Weights of a small GPT-style language model, trained from scratch on English Wikipedia.
Architecture: rotary positions, no biases in attention or MLP, untied embeddings.
Each number is 50 + 12 x the weight over the matrix's rms, rounded and kept within 0 to 99. Layers, rows and columns count from 0.

# layer 7 MLP down, 128x512, rms 0.163, rows 100-127, columns 192-255
39 58 68 36 72 46 48 37 57 69 67 56 50 53 50 46 68 37 43 56 53 55 33 40 64 47 54 68 44 46 61 33 43 58 31 53 44 58 57 42 67 61 40 47 57 52 52 43 40 38 51 33 39 51 54 70 50 46 62 46 65 63 57 43
42 54 35 51 41 56 43 35 35 39 18 41 30 39 52 37 46 55 67 28 64 56 60 43 64 56 65 73 30 61 50 55 51 42 20 42 40 27 51 27 64 66 71 46 46 44 50 33 41 17 34 18 70 63 64 22 46 60 44 70 40 36 49 64
36 62 45 50 62 65 71 56 44 72 46 46 49 53 49 44 46 57 41 52 67 36 71 51 55 51 72 58 50 39 51 42 85 65 42 54 46 58 59 49 83 57 73 51 46 51 79 36 55 47 37 54 55 47 59 42 78 41 57 67 65 73 59 40
37 39 34 61 68 58 39 63 49 34 80 52 46 54 37 38 62 51 32 71 51 58 34 48 62 37 69 46 45 42 33 61 57 71 45 42 39 58 38 50 46 50 39 54 58 45 63 65 48 46 54 42 56 52 44 49 48 23 45 43 53 59 53 63
44 52 50 69 38 52 56 83 76 48 60 52 59 54 47 60 63 48 24 38 23 37 48 45 37 24 61 35 74 42 68 56 60 52 46 37 46 49 45 60 41 43 05 48 44 51 30 51 48 43 52 35 55 48 62 51 31 51 31 49 41 32 48 63
64 65 67 57 61 46 54 49 43 44 56 48 53 42 36 34 72 70 52 38 39 50 41 40 85 50 45 43 60 49 42 75 56 41 23 47 36 58 29 52 54 41 54 44 47 49 38 71 44 54 50 59 49 48 43 55 69 68 48 68 62 46 43 44
43 30 52 39 32 36 32 51 60 62 43 40 54 48 44 37 67 57 78 56 23 51 77 54 57 24 41 79 63 69 53 59 44 46 35 49 45 40 58 28 38 33 55 48 53 39 45 60 44 45 49 51 28 52 65 52 52 46 46 37 51 53 47 47
45 45 55 54 67 33 51 51 36 40 54 44 48 60 47 60 44 48 52 30 57 48 27 69 50 63 32 28 24 43 40 73 56 47 36 45 46 58 38 55 24 61 69 52 37 47 32 53 46 55 58 74 54 38 29 46 46 89 62 58 64 54 41 29
43 56 45 32 40 37 61 56 70 46 41 65 33 69 70 37 49 47 55 54 47 45 55 44 57 42 46 75 76 47 61 51 49 34 39 67 63 38 18 45 58 70 38 49 47 43 54 54 58 51 32 56 61 58 51 38 48 44 45 44 44 29 36 65
58 46 38 62 56 60 64 44 48 47 54 55 41 53 70 56 44 67 38 50 62 55 50 53 61 62 49 62 50 73 45 59 51 28 53 60 49 51 63 37 33 63 43 46 46 52 50 42 58 53 49 42 30 56 86 29 58 52 53 37 57 57 47 56
48 53 53 56 55 56 76 36 78 54 60 49 33 53 55 46 42 44 27 38 42 14 50 43 47 47 64 64 47 57 55 59 62 43 62 53 52 45 38 35 31 45 65 50 53 46 39 68 46 48 62 44 71 60 37 41 43 53 42 57 38 52 47 46
54 30 62 45 54 53 36 79 48 58 38 49 37 51 49 76 54 55 27 58 29 48 59 37 69 59 42 44 44 65 82 42 50 33 57 52 33 46 63 45 74 34 61 54 47 71 62 42 61 44 62 57 33 57 36 64 34 35 60 51 35 50 31 68
61 59 35 46 55 53 80 51 60 71 54 48 55 52 62 34 76 56 59 37 33 51 55 54 41 60 41 50 49 51 56 53 58 38 75 59 59 54 28 76 39 61 49 44 36 54 77 50 52 45 46 47 43 54 36 44 62 46 45 49 47 56 44 48
38 49 48 31 43 70 64 39 59 42 39 58 50 51 43 66 73 48 62 59 73 64 45 61 48 58 34 59 48 64 50 58 31 42 49 45 40 43 49 42 69 45 46 47 52 49 53 32 69 60 62 51 41 46 46 45 56 50 55 59 49 62 55 52
50 54 19 65 38 45 59 57 48 67 52 52 55 52 56 58 40 54 50 44 63 42 40 81 46 56 40 42 44 82 49 33 22 68 55 47 62 56 51 61 42 70 45 55 47 52 29 38 66 65 42 48 49 55 52 60 49 71 49 64 45 48 51 53
67 57 47 40 40 44 44 62 62 32 46 34 38 58 47 54 56 53 58 42 40 41 31 54 66 47 31 38 64 68 61 51 47 42 63 49 54 46 62 49 60 17 70 51 49 51 50 54 46 60 40 24 36 51 70 37 44 43 59 64 41 63 55 66
62 72 38 42 51 22 54 36 40 41 47 65 39 56 49 37 62 46 68 45 63 80 45 51 55 53 48 52 65 85 51 44 36 51 84 57 66 48 39 67 67 48 57 49 83 53 70 43 60 58 50 31 45 61 34 45 49 64 68 42 45 56 29 68
40 47 52 62 38 43 33 20 61 50 43 45 25 45 45 65 58 51 41 68 26 43 77 24 51 52 36 40 47 65 47 29 37 62 60 46 59 51 78 65 62 55 68 51 38 56 72 68 43 46 65 67 64 50 38 65 54 65 49 57 28 44 55 38
56 40 33 62 57 42 46 50 57 77 47 47 42 46 53 51 39 55 58 44 48 59 43 65 51 41 49 36 65 67 50 40 46 46 35 40 39 41 76 49 58 46 50 45 41 55 34 29 35 36 69 61 58 37 42 55 57 53 38 53 63 68 44 46
37 44 28 40 46 52 76 65 61 49 45 48 62 38 51 52 43 57 43 54 71 43 42 45 57 57 44 65 76 72 57 68 52 68 39 40 37 54 60 37 76 56 37 63 65 67 41 26 56 41 64 57 54 47 39 25 66 36 37 84 52 77 55 44
38 56 65 59 61 61 73 14 36 26 50 39 46 62 39 68 51 27 35 41 69 53 39 57 58 50 47 46 27 32 52 67 77 63 66 44 55 52 48 42 63 41 36 59 68 49 51 63 35 48 74 57 43 43 58 37 44 47 51 29 58 43 34 55
30 77 55 51 53 49 49 65 61 32 52 54 52 76 43 48 29 59 64 24 58 44 18 44 37 33 63 43 52 72 62 46 63 59 38 47 47 48 43 85 42 47 50 51 55 50 70 55 52 39 42 52 75 42 41 35 59 35 43 27 61 67 55 43
10 66 54 56 75 47 60 39 48 44 60 55 40 62 58 57 40 50 38 44 64 50 58 30 55 51 81 38 47 64 60 41 37 41 62 53 36 59 51 58 51 42 40 55 49 61 56 52 47 51 31 36 77 51 67 56 61 37 55 37 46 50 47 36
52 65 62 41 55 37 52 61 72 30 56 48 35 58 51 67 56 57 60 45 53 58 46 62 43 48 58 61 55 53 51 23 40 69 64 45 51 51 42 52 57 53 55 50 28 59 53 50 42 52 52 52 51 41 43 39 58 73 65 27 39 64 51 23
56 45 59 59 40 42 48 53 65 46 43 44 78 53 51 49 59 44 69 51 60 73 33 30 50 51 71 48 54 46 51 75 42 67 71 60 64 69 37 34 58 52 50 63 38 58 89 63 63 60 60 53 79 58 37 47 61 35 54 47 38 32 42 47
41 46 52 45 46 41 48 41 42 44 41 39 61 49 41 40 54 53 43 51 24 47 70 54 54 58 48 39 58 43 52 63 36 38 76 42 32 52 55 43 52 46 41 46 33 54 30 52 57 56 62 48 34 56 62 25 32 47 38 89 41 62 34 56
58 40 39 34 59 61 48 46 37 72 57 57 46 42 48 76 45 58 76 56 62 83 50 60 46 59 43 51 36 60 59 39 33 63 60 69 71 48 31 55 62 67 49 43 47 54 52 33 64 43 47 51 38 59 46 61 39 67 50 34 46 51 60 72
56 46 58 55 54 51 41 38 34 55 52 52 56 55 64 36 73 49 47 56 54 56 73 56 32 51 47 25 34 22 47 51 73 33 39 46 69 52 85 52 71 57 43 52 60 49 56 55 50 63 55 37 49 50 65 52 51 40 61 70 54 38 54 61